Each number is 128 + 32 x the weight over its row's rms, rounded and kept within 0 to 255. Layers, rows and columns count from 0. The size above them is the row's rms in percent of the matrix's.

# layer 5 MLP down (transposed), 896x448, rms 0.118, rows 511-531, columns 112-223
size [106  96  98  96 105  96 100  96  95 102  94 101 118 103  94 113 102  95  97 100 101]
[[140 147  87 145  93  65 140 128 101 134 130 144 119 164 106 166 143  92 147 131 192  97 151 158 113 147 115  84 132 141 135 129 159  67 178 173 143 129 120 183 148 150  83 134  54 129 213  68 156 147 158 102  89 156 107 141 116 139 122 170 145 166 163  91 167 146 147 129  97 137 107 141 130 115 191 148 172 144 154 165 154 144 143 108  95 114  76 191  94 131 108 139 104 115 105 100 126  83 155 146 131 157 147 129 121  61 164 127 122 123  88 154]
 [128 127  88 189  52  78  98 138  94 146 154 105  96 148  91 168 114 111 101 147 119 121 107 158 140 104 118 117 154  71  93 155 104 110 171  59 187 104 125 134  56 125  28 178  75  97 138 142 112 123 175 170 139 196 159 139 118 169 107 121 150  96 159 166 153 145  99  73 120 116  92 152 106 111 119 131 145 191 116 186 107  95 121  97 171  86 163 145 174 125 110  72 159 174 165 178 118  99 150 118  93 147  78 107 125 110  69 144 210 181 100 138]
 [ 69 148  89  62 156 153 128 105 149 136 144 153  99  99  89 200 133 107 152 158 123 156 178 147 146 104 144 120 113 105 117 120 133 111 104 125 128 131 152 197 161 151 135 163 141 125 162 136 163  73 188 154 127 181  95 106 101 100 103 175 175 150  92 152 171 109 157 130 147 136 127 152 186 159  86  84 120  65 122 126 124 136 101 155 158 148 122 181 152 199 144  98 141 148 104 136 140 109 135  80 146 150 121 176 130 197 191 134 173 119 209 127]
 [177 216 137 139  87 165 162 128 134 147 167 162 121 129  97 174 103 134  80 154 165 124  96 184 103 144 112 138 105 108 136 129 119 152 119 105  97 163  47 163 160 160 148 146 135 145 143 163 213 111 127 119  84 144 152 149  93 188  72  78 118 105 139 187 123 109 116  70 115  66 164 169 147 107 116 140 106  60 105 148 178 143 111 146 153 109 114 134 137 108 112 177 144  76 151  96  82 151 134 114  96 165  90 154 195 195 165  69 170  94  98  82]
 [ 74  91 126  88 127 140 188 151 146  97 147 150  82  69  63 122  88  86 105  96 143  84 100 151 170 141 147 173 191 112 123  78 121 128  81 157 141 122  69 138 114 150 162 165 140 113 161 137 122 170 113 143 127  86 121 116 100  89 106 148 104 119  73 179 129 151 110 103 104  89 102 163 116 106 126 125 124 112 161 161 105 117 152  95 133 159 175 114 156 126 109 179  61 128 145  81 106  79  72  98 213 121 145 144  90  58 123 120 176  69 119 139]
 [106 168 148 187 159  72 109 153 179 123 111 131 116  89 151 164  95  92 124 138 101 147  65 124 146 193 136 160 162 103  86 136  65 195 149 146 175 102 128 126 143 102 112 144 191 110 139 209 154 159  98 123 132 175 122 108 115  85  79 123 125 104  66 152 136 120 152  99 133 163 161 106 151 128 138 118 118 150 104 118 150  84 137 147  87  91 160 191  94 147 183  92 112 127 134 118  75 205 153  53 126 139 152  94  81  96 118 120 153 135 102 140]
 [184 128 151 115 119 195 159  68 123 139  70 167 147  86 171 161 119 153 105 143  66 103 137 145 172 103 183 120 119 177 102 156 104 130 140 151 101 197 126 116 155 172 101 144 136 151 108 121 182  93  97  98 164 123 155 160 117 106 110 133 182 106 151  77 116 102 111  88 119 135 184 117 139 149 102 210 144 158 137 126 177 168  57 101 116 160 137 165 130  81 139 133  97 166 128  79 103  59 158 146 132 119 131 110 152 134 122 101 157 144 139  42]
 [138 156 141  45 108 111 105  66  99 138  94 140 124 134 138 133 124 101 138 140  88 101 117 148  95 100 107 130 107  93 135 124 148 117 159 132 184 193  95 148 110  80 114 158 153 103 108 158 162  74  57 105 127 131 144 177 151  93 130 142 169 165 118  83 143  51 144  67 113 139 127 174 123 120 147 149 145  95  70  81  86  89 124  93 100 157 161 144 151 119  75  95  64 102 156  84 105  62 169 147 151 107 112 140 153 128 133 146 124 159 140  86]
 [187 120  93 173 163 207 112 115  99 117 127 124  99 109 205  95 115 203 170 102 137 134 133 137 103 176 106 107  75 116 165  99  81 139 163 139 103 139  79 159 112 106  50 151  70 168 155 152 110 103 104 136 129 181 113 110 162 127 127 112 120  78 132 163 164 118 127 160  81 139 160 142 134 101  83 136 108  82  80 131  63 160  98 144 128 110 135  69 136 160 154 123 146  49 162 190 135 121 116 166 124 153 153  77 122 110  92 153  90 127 111 102]
 [ 48 127 100 143 137 128 152 130 126 107 120 135 106 107 102 145 111 159 174 122 182 134 151 121 121 131 163 128 148 168 129 151 129  88 140 110 133  81 139 170  77 139 114 142 146  70  89 127  85 165 128 155 137 135  79 134 134 169 185 173 113 149 152 135  95 156 158 148 145 138 149  91 132  76 135 177 182 124  90 146  90 159  79 113 154 136  96 147 122 146  88 122 124 131  91 119 138 127 160 169 117 164 113 151 152 153 105 132 130  70 134 143]
 [151 158 152 134 127 172 138 105 102 172 118 156 146 142 181 109 148 139 132  90 168 171  99 122 146  95 133 126  78 124  80 140 136 148 119 138  82 169 144 206 161 101  63  88 134  85 116  83 144 131 154  98 144 141 115 240  96 120 121 126 129 142 122 122 125  83 182  85  97  87  83 124 167 180 136 156  82 125 128 133 162 119 135 120 216  88 134 109 123 128 134 131 148 115 122 109 124 108 149  49 146 134 123 138 136 138 109 118 180 166 183 193]
 [118 117 133 100 107 130 151 127 165  84 109 186 133 144 161  99 107  80 135  72 139 115 128 124  96  20 201 169 125 133 168 128 102 127  91 132 171  83 145 141 195 165 163 142 137 141 151  97 151  66  92 159 100 129 112 141  61 153 148 110 145 178  79 114 164 174 109 140 134  94 110 150 141 139 133 113 128 161 164 160 135  58  96 150 134 142 137 143  95 124 191 143 149 161  47  64  91 132 160 167 142 138 119  97 192 107 123  96  84 173 116 176]
 [142 168 118 172 141  74 165  93 171 155  82 164 156 120 196 120  83  74 136 105 140 112 153 128 113 162 182  96  72 109 127 158  91 142 140 117  79 153 116 107 104 152 152 141 191 121 116 165 104 122 150 149 124 160 166  87 141 119 106 155 124 125 207 101 151 123 172  75 108 106  94 160 145 107 143 130 116 111 114 157 132 168 122 158 144 117 174 103 204 116  98 150 123 151 176 135 135 200 124 195  98 191  79 137 129 157 144 136 155 144 128 121]
 [123 123 116 175 129  89 126  90 147 116 172 101 103 174 151 120 145 116  81 121 117 129 131 111  80 108 102 141 178  78 102 142 150  96 192 124 151 164 102 107 130  94 107 206  92 146 114 168 115  98 139  93  92  97  77 141 186 223 160 118  93 169  93 159 155 142 100 118 130  80 116  99 169 203 119 126 124  88 119 119 153 130 146 145  67 100  87 134 103 108 138 120 111  96 132  72  50 153 148 151  78 147 135  94 116 135 143 115 104  84 141 147]
 [147  73 160 177 103 142 162  60 106 110 169 116 120 117 116 165  80 158 116 122  93  97 132 104 180 126 186 138 179  98 152 167 123 158  97 143 166 174 149 116 141 118 174  94  84 143 109 122 109 108  98 164 126 131 149 143 102 117  86 155 126 199 114 173 141 103 147 180 200  64 107 131  57 127  99  84 154 159 122 128 142 140 145 153 116  80 129 144 140 158  82 126 119 131 160  90  80 148 182 129 113 194  89 124  94 111   6 148 103 109 150 115]
 [105 114 155 174 118 175  93 127 134 168 182  91  77  86 121 123 122 126 131 117  93 137 113 148 138 154 181 167 147 180 173  55  99  85  89 137 144 179  97  56 161 125  74 119 145 112 130 164 115 152  83  80 122 154 142 139 145 169 137 137 146  93  44 167  75 151 161  91  66 137 110 130 138 166 117 131 139  84 140 116 170 146 144 125 145  64 149 134 121 129 128  74  86 117 104 148 138 103 149 155 147 135  80 172 110 110 149 129 111 158 140 154]
 [ 70 152 170 178 166 153 129 127 139  81 139  95 172 119 177 189 107  57 150 144 127  84 120 181 145 152 119 144 127 169 120  64 103 142 110 118 190 113 184 117 174  52  84 101 188 144 129 108 135 112 107 146 176 160 121 122 125 140  73  75 139  90 107 102 125 155 140  60  96  73  59 135 147 143 190 114 139  96 131 127 176  99 118 155 157 161 124 130 188  66 110 156 122 161  97 108  83 113 167 126 117  83  99 163 121 116 120  94 141  95  79  99]
 [125 175  96 130 169 138 150 115 137 173 187  90  91 198 131 113 143 148  70 160 124 139 130 149 195 110 134  97 104 119 135 100  68 160 162 101 128 132  80 143 162 153 124 193 139 222 111 141 160 110 115 158 114 116 126 162 189 150 115 145 144 169 152 110 138 147 105 135 182  69 134 123  60 115  92 149 170 192 141 120  89  90  87 113  96 117  92 124 188 168 144 114 176 108 153  68  89 103 136 110 109 149  93 146 113 140 172 141 171 191 166 172]
 [127 179 118 194 131 135  85 119 188 155 142 122 139  78 124 126 135 108 114  98 153  90 135  88 121 107 117 160 107 120 135 138  78 142 102 161  74 148 149  84  98 102  95 133  97 119 120 149  90 104 168 103 123 104 151  84 162  89  57 159 161 134 116 123 196 180 142 146 120 122 122 138 137 126 101  79 174 186 113 126 104 147 122  80 139 194 159 147 147  81 101 121 156 149 132 115 160 100 166 153 109 111 140 119 141 134 126 161 141 110 159 173]
 [121 141 127 188  78 151  89 133 150 192 141 131 136 148 112  87 123  86 124  91 109 184 141 118 158 123 170 115 149 140 128 117 170 155 110 138 111 177 111  93 150 165  44 135  91  94 151 127 132 120 124  83 155 172 134  93 143 100 132  99 134 112 140 141 140  85 120  92 187  84 152 107  91 130 180 179  66  99 169  48 128 149  97 162 138 177  93 107 164  95  85 189  87 117 128 146 126 166 132  84  88 127 155 106 133  94 116  88 122 125 158 168]
 [ 94 136  98 117 168  98 156 136 142 105 140 112  52 159 157 175  84 109  97  93 173 149  79 175 139 151 130  71 116 115 115 133 134 148 147 118 127 113 105 175  93 116 124 164 151 182 159 103 122 137 105 181 145 109 123 108 105  81 107  75 121 137  98 130 184 123  95 151  78 117  87  94 109  88 185 123 140 142 175  95 137 148 159 192 167 103 136 144 134  49 167 155  82 164  87 159 130 100 111  87 136 133 152  85 147 102 170 121  91 133 138 165]]
# layer 5 MLP gate, 896x448, rms 0.122, rows 512-532, columns 112-223
size [104  93  96  99  97 104  96  95 106  97 106 116 105  89  91  98 101  95 101  98 113]
[[109 105 123 143 150  80 139  55  96 128 164  82 100 185 132 109  50 143 109 100 165 122 182 145 119 147 167 144 109 115 146 101 129 162  92 148 171 124 159  56  76 148 161  98 158  77  77 111 123 102  79  69 104 104 143  98 162  92  96  63  99 143 141  98 109 155 108 204 156 166 176 131 140 180 161 147  84 159  54 127 101  75 135 135 126 155 130 126 127 101 199 112 120 144 121 154 150 131 106 130 167 148 110 106 118 120 112 144 102  79 130  77]
 [119 132 163  96 119  96 126  98 141 148 119 168  92 139 143 160 152  89 159  91 107 181  92 141  90 148 108  81 137  86 153 141  96 114 109 122 135 123 148 124 114 120  88 113 137 104 170 166 107 109 123  79 126 190  63 157 126 120 138 101 205  71 156 134 120 151  85 132 105 116 180 142  98  88 120 125 105  74 157 149 170 125 124  99  55 115 129  86 156 122 104 124 157 170 100 167 146 145 115  62 122 117 120 158 136 127 155 179 132 137 148 164]
 [117 177 107 138 122 167 106  87 131  49 101 127 144  80 105 143 113 157 127 105 165 173 116 142 107 206 159 124 139 117  80 111 150 125 147 137 153 130 146 146 135 150  70 114  94 132 180 126 183 172 156 113  92 157 179 144 158 123  52 102 118 167 119 201 129 177  96 166 156 177  94 131 146 161 109  74 120 166 161 176  81 144 179 125 169 133 145  90 107 113 191  95  82 145 143 142  88 128 103  74 155  75 144 172  97 162 124 104  86 148 143 169]
 [153 111  57 111 120 117 140  87 128 118  86 170 172 122  95 140 146 104  86 129 138 105 178 186  77 125 117 101  93 135 111  86 153 118 136  99 135 203  38 107 133 123 162  90  81 120 114  92 213 122 137  77  91 157  50  97 119  99 157 122  69  86 141  84 136 176 168 169 117  91 186 137 121  63 120 182 119  73 124 150 128 123 148 163 171 133 186 129  85 175 134 157 133 141 113 135 178 133 150 147 167  94 138 150  64 101 100 175 185  95  93 174]
 [134 158 154 110 125 146 129 132  91 173 126 148  69 110 104  62 124 135 137 155 194  91 142 106 129 156 137 125 140 130 175 105 113 143 196 147 145 180 119 119 133 139 145 138 124 158  83  89 130 103 175 133 143  98   5  93 140 103 111 129 120 132 129 126 101 125  61 175 167  79  58 112 146 185 186  84 115 148 120 133 134 121 131 112 122 105 137 111 140 162  97 110  90 148 122 143 173  98 148 102 102 155 133 121 114 158 120 132 148 139 165 129]
 [163 170 168 139 106 133 126 225 126 101 126 142 116  99  73 159 114 155 192 173 124 154 169 151 169 209 124 113 140  79 160  91  90 117 125  57 204 118  90 110 104  85 124 117 134 175 142 110 106  89 170 114 102 157 139 138 102 121 101 139 148 122  74 165 111 109 204 115  46 249 133 124 119 160 172 145 121 137 168  78 147  76 192 137 189  82 129 114  90 136  50 108 117 142 156 161  89 135 185 156 103 103 169 122 188 134 137 198 204 130 161 150]
 [117 121 171 115 128 193 115 106 146 102  87 122 138 136  61 122  93  99 131  80 105 125  75 151 169 141  89 136  97 130 149 164  59 127 118 126 160 123 138  86 145 145 150 134  85 114 131 103 136 153 101 110 148 107 101 154 177  93 164 173 124 134 130  92 112 102 148 124 128 104 176  76 138 141 113  60 152 157 122 110 147 127 124 114 156 112 106 120 131 114  84 144 192 142 132 147 156 108 140 139 125  89 163 116 107 159 140 140 166 147  88 131]
 [149 170 109 143 134 162 166 136 160  94 155 118  92  64 138  89  74 109 175 134 127 102 185 101 154  76 160 121 112 143 132 130 116  84 129 115 124 118 143  68 145 149 157  88 120 147 182 106 137 125 104 128 140 189 163 178 111 102 119 131 121  56  87 170 132 115 138 104  71 134 138 112 168  75 135 108 160 152  81 117 120 144 144 126  80  99 130 103 109  96 145 152 113 154 135 171  91 116  97 106 146 121  96  88  90 141 171 198 120 152  56 118]
 [ 99  89 103 171 136 145 169 160 139 139 125 107 124 134 146 127  83 186 139 109 178  92 135 152  72 138 117 137  99 154 143 114 113  93 132 102  85  93 100 120 101  79  31  55  71 112 138 158 108 140 140  82  94 132  51  83  85 125 141 113 107 110 130  74 117 114 104 174 119 115 153 166 117 131 130 183 147 127 145 157 117 116  68 186 107 166 118 135 119 135  96 120 106 160 167 120 113 157 125 150 126  98 143 162 108 139 119  26 146 118 107  83]
 [142 100 135  70 154  81 152 121 128 148 140  73 106 100 135 179 182 136 168 143 102 200  91 137 112 174  55 101  83 111  83 116 158 159 102  99  37 135 145 189  97 132 164 135 116 149  97 124 151 125 146  87 149 149 160 130 149 114 114 167 136 118 123 187 145 100 169  95  98 145  65  78 107 198 112 102 155 151 176 117  74  99 102  80 148 106 115  82 116 145 100 147 127 135 120 156  69 143  76 100 207 165 153 119 119 199 175 173  86 236 118 131]
 [151 143 166 166 153 151 192 115 112  92  83 160  77 123 180 133 101  88 160 147 160 120 132 102 103  99  73 135 138 154 150 181  60 141  46 109 146 149 175 168 186 126 138 219  78 215  92 123 134 122  95 119 130 151 165 160 122 130 148  75 193 130 124 137 106 158 138 154 133 128 137 154 169 150 133  97 145 116 159 157  80 143 116 159  98 150 109 165 106  78 119 121  88 199  94  73 104  92 150 157 112 142 159  96 167 109 143 182 115  93  84 188]
 [ 84  79  92 152 142 115 129  98 100 137 126 169 110 135 163 159 134 155 135 155 158 161 101 124 116 183 116 106 130 109 151 106 127 103 111  40 132 136  90  49 118 119  56 124 156  76 157  65 194 135 115 148  39 108 104 117 133 119 249 136  90 161  98 151 128 151 161 175 125 124 199 134 173 142 135 119 144 152 185 177  64 128 125 147 124 155 130 129 107 135 163 113 123 149 160 120  56 136 135 151 147 144 110 148 168  64 144 164 198 112 152 159]
 [109 134 157 158 107 154  87 111 129  99 112 113 149 174 122 144 101 114 133  90 128 153 170 147  90 142  98  85 163 154 172  47  93 120  37  74 143  71 111 130 127 122 131 197  66 120  95 132 136 147 144  92 141 137 109 165 165 151 137 114  69 152 176 113 105 179  60 107 117 116  78 168 145 106 120 143 164 125 151 133 125  67  99 135  96 123 147 174  77 178 196 121 180  83 128 138 143 146 132  83 153 153 120 116 127 112 131 126 147 111 145 116]
 [147 144 140 100 175 141 103  59 200 106 118 140 126 155 140  99 163 169 145 115  19 139  79 128 128 149 153  88 130 167 139 113 174 120 139 135 135 110 172 104 144  99  91 175 172  86 201 102 169  85 173 144 146 118 123 109 146 125 119 106 155 120 153 156 167 112 128 120 115 146  67 141 103 112 138  87 123 120 113 133 111 167 111  74 162  81 193  50  99  92 153 121 143  81 140  93  98 136 158 208 136 115  80 209  97  87  74  51  89 130  95 128]
 [127 182 120 147 155 112 110 161 142 100 130 109 131 133 156 118 136 148 150 122 142 104 115 186 148 110 143 150  95 130 161 127 112  95 134 145 120  49 132 162 134 118 183 108  95 111  73 187 113 185 131 171 143  83 112 154 141 130 131 124  79  87 184 160 152 115 148 152 145 178 132 137 103  87  48 114 137 104 151 171 156 166 140 174  81 140 175  77 118 165 171 141  91 163 157 155 189 137 124 157 108 131 157 166  82 138 110 172  73 155 156 172]
 [165 106 115  86  91  76 111 115 133  92  68 157 162 115 110 126  94  76 137 156 123 221 148 179 148 110 141  66 112 159 198 112 105 156  68 110 128 168 125 154 155  89 109 140 123 166 153 113 128  35 108 132 133 131 149 116  87 128 213 157  83 157  79 120 140  40 125 136 124 128 108 115 159 139 106 116 108 108 122 160 101 171 130 150 123 119  81 134 166 173 145 149 127 159 123 163 116 162 128 123 114 149 187 121  73  39 130 137  86 116 160 131]
 [167 201 163  80 147 120 113 107 144 108 109 112 166 122 134 151  86 155 102 134  56 129  65  49 151 101 132 188 180 112 129 188 132 203 130 137 130 129 154 181 120 127 138 176 201 107 174 133 116 119 194 143 121 139  77 187  69 197 196 134 137 131 129 133 104 113 146  77 185 106  96 119 129 116 151 159  63 171 163 150 157 132  90 104 137  90 136 160 135  84 119 135  62  86 160 145 179 121 115 139 168 133 104 112 147  96  67  87 151 142 155 136]
 [ 64 137 169 158 148 126 116  89 147 100  85 136 102 136 106 178 150 118  93 141 119 149 144  75 177 131  81 141 162 102 162 153 158 153 129 161 145 117  84 199  89 153 102 134 136 129 103  96 125 116 144 127  86 150  76 181  90 154 163 164 168 126  97 176  94 122  88  31  88 131 104 166 107  92 205 116 125 133  63 140 135 104 104 145 122 172 163  98 132 129 182 105 152 142 160 128 110  76 143 115 173 109  98 173 123 106 127  79  66 117 118 158]
 [122 105  46 144 120 113 140 134 132  71  69 109  65 115 133 141 144 118 214 129  81 169 171 135 115 215 158 144 136 123 116 117 114  93 122 134 124  91 107 130 122 140 165  65 170 126 132 166 101 139 152 121  83 161 169 145 182 140  69  77  83 114 108 112 143 136 162 115 114 131 174 149 160 144 128  99 125 103 102  75 139 174 170 124 100  69 128 109 136 108 128 118 134  95 133 112 101 160  95 141 147 150 133 149 130 110 108 109 113  94 182 105]
 [ 90 105 109 120 155 148 208 150 127  78 141 111 111 111 203 138 147  90 132 104 118 128 145 127 114 149 113  86 101 134 196 199 109 105 107 140 157 147 142  91 104  95 166  79 128 130 146 177 132  95 126 148 112 170  84 106 175 104 142 112 121 154 118 193 144 110 142  79 128  96 122 108 145 131 169 145 129 146 119 158 174 116 146  97 122 103 166  95 128  75 121 131  97 107 122 160 114 175 223  72 166  84 160  89 194  97  95 166  71 138 138 137]
 [118  98 153 171 108 117 103 180 155 142 107 110 148 184 189  73 150 129 160 141 113  77 147 214 156 164 105 168 115 132 164 140 123 127 111  78  77 174  84  37 120 158 128 163 119 105  93 118 137 133 101 201 106  97 130 123  75 149  84 115  99 149 141 143 129 101 141 127 137  96 112  86 121 178 165 150 144  66  60 131 106 138 145 144 161 152 177 122 109 129  93  85 125 126 148  83 150  49  84 150  88 163 132 118 125 194 157 127  59 139 106 149]]
# layer 5 MLP up, 896x448, rms 0.123, rows 512-531, columns 112-223
size [106  95 100 109  87  93  97  95  98  91 108 118 105  94 110 103 103  97 106 100]
[[115  73 119  95 112 100 113  46  97 145 123 105 177 174  65 117  92 152  80  89 164 125 144 121 126 190 112 107 111  86 107  83 112 174 100 141 165 107 160  60 122 172 130 106 151 114  58 103  83 127  74  65  59 132 112 128 165 122 120  72 112 129 185 120  90 160 118 226  81 159 155 103 146 162 194 156  74 128  98 122 123 102 125 157 114 134 164 138 146  87 214 124 129 102 107 123 113 114  96  96  91 123 112 138  97 168 123 154 122  60 164  85]
 [104 197 146 132  88 147 137 118 147 157 145  83  77 165 156 131 108 133 154 152 154 142 103 111  34 128 154 132  89 134 114 144 104 122 119 123 145 156 154 126  80 124 111  98  90 130 138 177  68 118 162 135  84  87 141 160  66 121 142 161 149 101 153  56 154 166 175 183 193 128  80 169 135  90 132 166 122 133  96 142 104 110 156 153 171  55 149 114 123 115 150  65 146 143 145 116 144 162 119 105  96 137 137 116 106 153  74 170 167 124 150 111]
 [129 151 132 126 148 106  86 108 177 136 135 134 139  98  92  49  70  65 162 104 122 214  68 118 122 161 185 105 152 154 170 147 138 107  52 173  96 157 215  42 119 116  95 134 146 121  65 123  90 149 149 124  68 105 187 111 145  92 116 162 178 104 141  87 148 159 139 138 127 146  88  83 164 141 138 130 110 108 111 175 124 119 128  98 101 104 119  88 135 125 220 134 120 122 125 174  76 117 162 115 101 131 108 179 186  85 185 136 108 114 149 143]
 [ 88 104 207 123  60 103 141 131 156 119 158 107 113  82 190 181 126 135 136  75 128 162 117 145 150 105 141 129 123 191 119  93 125 166 139 213  94 103 179  99 119 180  97 170 172 164 174 125 138 119 121 148 104  78 140 180 110 172  80 175 120 123  60 102 100 121 137 113 144 129 130  95  73 206 130  82 160 151 123  56  88 140 194 109  98 105  99 110 205 154 116  61 178 136 126 145 112 107 127 144 114 114 102 105 171 136 164 106  77  88  93 115]
 [105  84  92 144 116 117 133 112 143  51 132 124 208 124 174 140 126  94  76 105  63 122  72 145 148 164 144 125 181 147  42 123 137 105  78 114 133  91  89  96 124 110 137  92 174 138 205 116 143 153  89  67 103 139 144 140  98 121 149 117 189 115 120 132 157 148 157  79 100 173 159 193 104 128 127 160 165 137 144 180 123 143 153 125  96 137 144 122  82 104 145 156 111 122 172 157 103 108 121 110 138  64  93 128 144 141 164 120  80 119 115 132]
 [136 147 161 184 123 132 109 155 156  95 134 110 180 123 163 119 155 177 119  98 115 157 176 153  89 135 134 144 133 126 148 139 190  86 167 165  46  97  95 126 144 151 196 120 114 124 139 112 168 116 122 127 103 143 109 160 124 165  88 106 203 134 107 141  93 152 128 177 107 135 154 126 141 129 132  92 159 118  99 119 133 131  96 136 169  86 152 134 161  67 133 162 120 113 137 158 121 151 145 150  98  83 111 148 134 124 192 105 144  58 167 173]
 [148 177  43 136 149 146  55 114 125 176  97 106 159  70 150 142 146 132 138 119  64 137  80 134 163 132  94 191  83  96  92  36  91 141 139 108 150 116 112 151 124 140 140 118 114 115 163 129 193 137 146  91 121 111 102 109 181  26 139  93 117 132 120  95 104  88 100 124 168 130 109  67 176 150 163 157 146 162 170 181 146 154  83 230 168 165 124 109 153  96 143 101 149  86  86 133 144 140 152 149  99 152 110  91 148 157 144 161 113  82 186 106]
 [118 119  92 108 101 202 146 125  94 150 164 139  45 120 170 101 133 166 113 103 140  85 140 138  93 113 104 109  93 173 132 155 163 144  82 192 138 156 145 149 130  77  80 222  86 129 144 124  88 137 149 151 117 198 186 152  99 137  83 134  97 136 155 132 179 112 122 105  88 110  91 114 178 134  93 170 121 152 156 144  90 124 146 118 155 118 158 128 117 111 123 150 138 145 135 123  73  78 116 139 121  96 164  88 105 144 103 122  95 112  81 104]
 [ 96 124 109 108 155 154 140 101  98 174 120  96 101 102 132 144 137 186 183 177  80 120 160 137 116  95 116 107 142  67 175 114 152  96 177 143 163 132 192  99 103 143 139 119 137 136 122 136 143  48 112  62  94 164  90 116  65 127 159  75 140  69 152  92 155 117  87  73  91  51 130 110 106 157 168 136 154  82  75 138 131 126 153 128 126 133 143 122 100  73  57 106  50 124 100 159 120  74 103  73 129 152 115 130 141 100  91 110 103 181 168 134]
 [124  98 159  98 155 146 149  94  94 138 192 127  92  77 113 143 125 111 133 158  87 130 135 147 116 157 104 126  65 124  78 182 135  90 125  56  59 166 105 164 156 123 114 173 141 190 120 106 149 105 158 131 209 150 119 110  85  70  84 193 130 108  98 214 168 117 107  96  95 100  52  82  69 116 189  45 155 137 128  65 145 138  70  89  97 127 161  93 107 195  69 121 145 112 136 119 104 139 112  94 187 101  86  78 132 134 194 168  86 140 132  83]
 [118  98  94 159 168  64  82 154 107 172 191  85 203 124 111 161 149 117 115 158 161 152  85 133 140 100 131 133 154 110 112 103 106 111 163  87  87 115 132  93  90 148 131  87 125 140 169 136  66 122 164 106 135 129 142 114 153 118 146 115 113 128 188 127 144 135 123 112  95 167 154 121 107 122 160 109 100 157 120  96 126 130 146 150 151 112 125  82 140 118 161 137 112  85 154 170 143  77 162  91 148  75 118 188  92 128  79 140 152 137 145  63]
 [115 125 148 181 102 175 122 115 172 126 142 121 142 107  92  98 123  96 105  76 117  92 163 146 135  84  92 184 134 170 109 206 129 128 165 161  98  84 173 159 147 147 109  81  90 165 121 191  35  88 146  99 163 162 144 123 127 133  77 132 154  56 168 130 125 205  95 121 114 108 106 105 134 117 100 143 119  99  93 124 198  93 149 139 175 135 133  61 136 130  78 160 117 122  97 151 168 115  98 135  96 147 127 110 110 183  88 164 110 140 148 103]
 [170 151  65 109  57 159 126 127 112 148 129 137 115 168 101 158 127  90 176 185 111 122 171 117 166 103 191  98 109 137 131  75 137 109 128 222  91 142  59 147 124 169 136  59 121 170  98 136 159  94  98 156 167 130 131 163 148 148  54 138 204 100  98 121 119 143 130  76 179 132  54 150  87  93  87 141 146 152 109 126 168 110  96 123 122 124 114 148 140 149 148 126  80  90  89 134 100 175 142 114 132  99 117 121 123 105 176 217 119 140 113 164]
 [ 90 139  97 185 146 157 140 116 139 129  97 133 146 165 101 112 178 119 122 108 161  97  95  94  53 134 154 100 151  99 151 134 121 162  75 120  86 148 120 119 102 153 126 138 167  49 147 155 110 143 166 115 157 184 125 123  99 125 109 155 167 102 112 138 112  79 124 136 118  91 139 138 158 172  67 174 119  56 144 130 158 135  74 157  97 101 118 133 132  93 137 165 120  99 136  87 141 116 149 177 132  98 133 106 143 116  74 124 120 155  79 159]
 [105 146 142 113  85  88 154 128 112  58 155 123 113 202 180  71 140 159  92  96 103 148 150 149 155 122 161 121 126 147 136 117 124 140 132 200  95 123 131 157 148 142 186 134 119 165 158 120 166 158 135 120  83 124  69 143 125 169 136  77 166  98 202 142 147 135  76 145 147 148  88 181  74 112 176 199  56 130 150 155 118 103 124 166 104 175 134 127 148 149 111 118 170 144 167 123 142  88 134 128  94 156 110 149 131 195 161  92 168 148 185 166]
 [161 117 174 131 115 138 130 100  51 142  83 206 141 145 161  83  61 129 139  67 151 177 115 125 170 120 140 145  55 173 223 150  92 138  69 162  79 131 126  85 114 102  92 150 138 158 164 113 151  96 183 139 150 129 133 134  72  89 178 149  83 189 137 204  95 123 118 226  94 203 154 106  91  81  83 126 151 102 142  90 119 180 112 143 104  88 121 130 155 107 128 154 104  60 115 144  95 131 135 143 184 151 156 107  90 188  78 149 107 190 127 130]
 [166 183 163 161 140 121 123 164 154 111  95  74 140 151 162  87  95 152 121 201  85 115  65 127 126 139 118 182 189 100 126 183 150 214 185 170 140 142 146 150 109 126 134 185 169  88 175 146  96 132 192 148 132 130 117 208 108 149 162 144 135 127 166 108 124  89 106 108 144 112 109 121  75 132 127 171 115 138 118 134 133 121 133 166 137 143  82 147 108  83 107 128  82 142  89 195 145 125 105 144 213 152  71  89 163 155 130 130 158 147 179 156]
 [ 63 123 148 181 163  89 193 105 154 152 122 123 132 199  76 181 169 146  75  65 194 102 107 136 140 128 139 125 189 122 144 121 149 102 104 133 144 137  78 153  79  90 176 115 126 120 141  96 103 137 120 132 117 118 160 132 130  97 114  97 130 187 121 131 115 102 121 182 122 132 132 137 101 126 198 149 172 139 105  75 114  87  94 176 128 107 163  76  78 116 135 133 128 154 143 154 131  74 113 144 103 125 140 162 128 121 153 155  97 115 157 144]
 [111  81  77  80  60  83 140 103 154 157  81 121 135 193 117 138 147 119  93 109 131 132 183 162 148  81 111 109 103 158 128 132 143 151 142 158  98 113  93  86 155 135 115 141  77 142 121 140 103 116 169 147 138 156 153 169 127 141 115 143 143 130 161 149  99 183 172 149 149 164 183 125 140  79 110 120 161  94  75 166 169  65  80 126 116 119 103 161 111 111 103 109 116 145  83 159 164 122 103 105 133 181 186 118 144 133 168 182 111  81 169 161]
 [192  97 130 125 130 124 136 194 163 176 141  64 125 113 176 147 144 114 112  24 161 195  79 128 175  64 137 113 106 157 132 128  86  94 130 144 168 161 182 177 127 115 126 103 162 118 195 107 111 176  92 151  68 160 143 153 106 126 174 120 145 120 136 104  58 147 140 136 148 131  90 117 164 139  74 109  61 104 160  71 172 141 130 115 164 122  55  67 107 126 110 193 123 143 122 180 109 179  83  79  90 147  86 130 189 113 145 157  97 160 136 122]]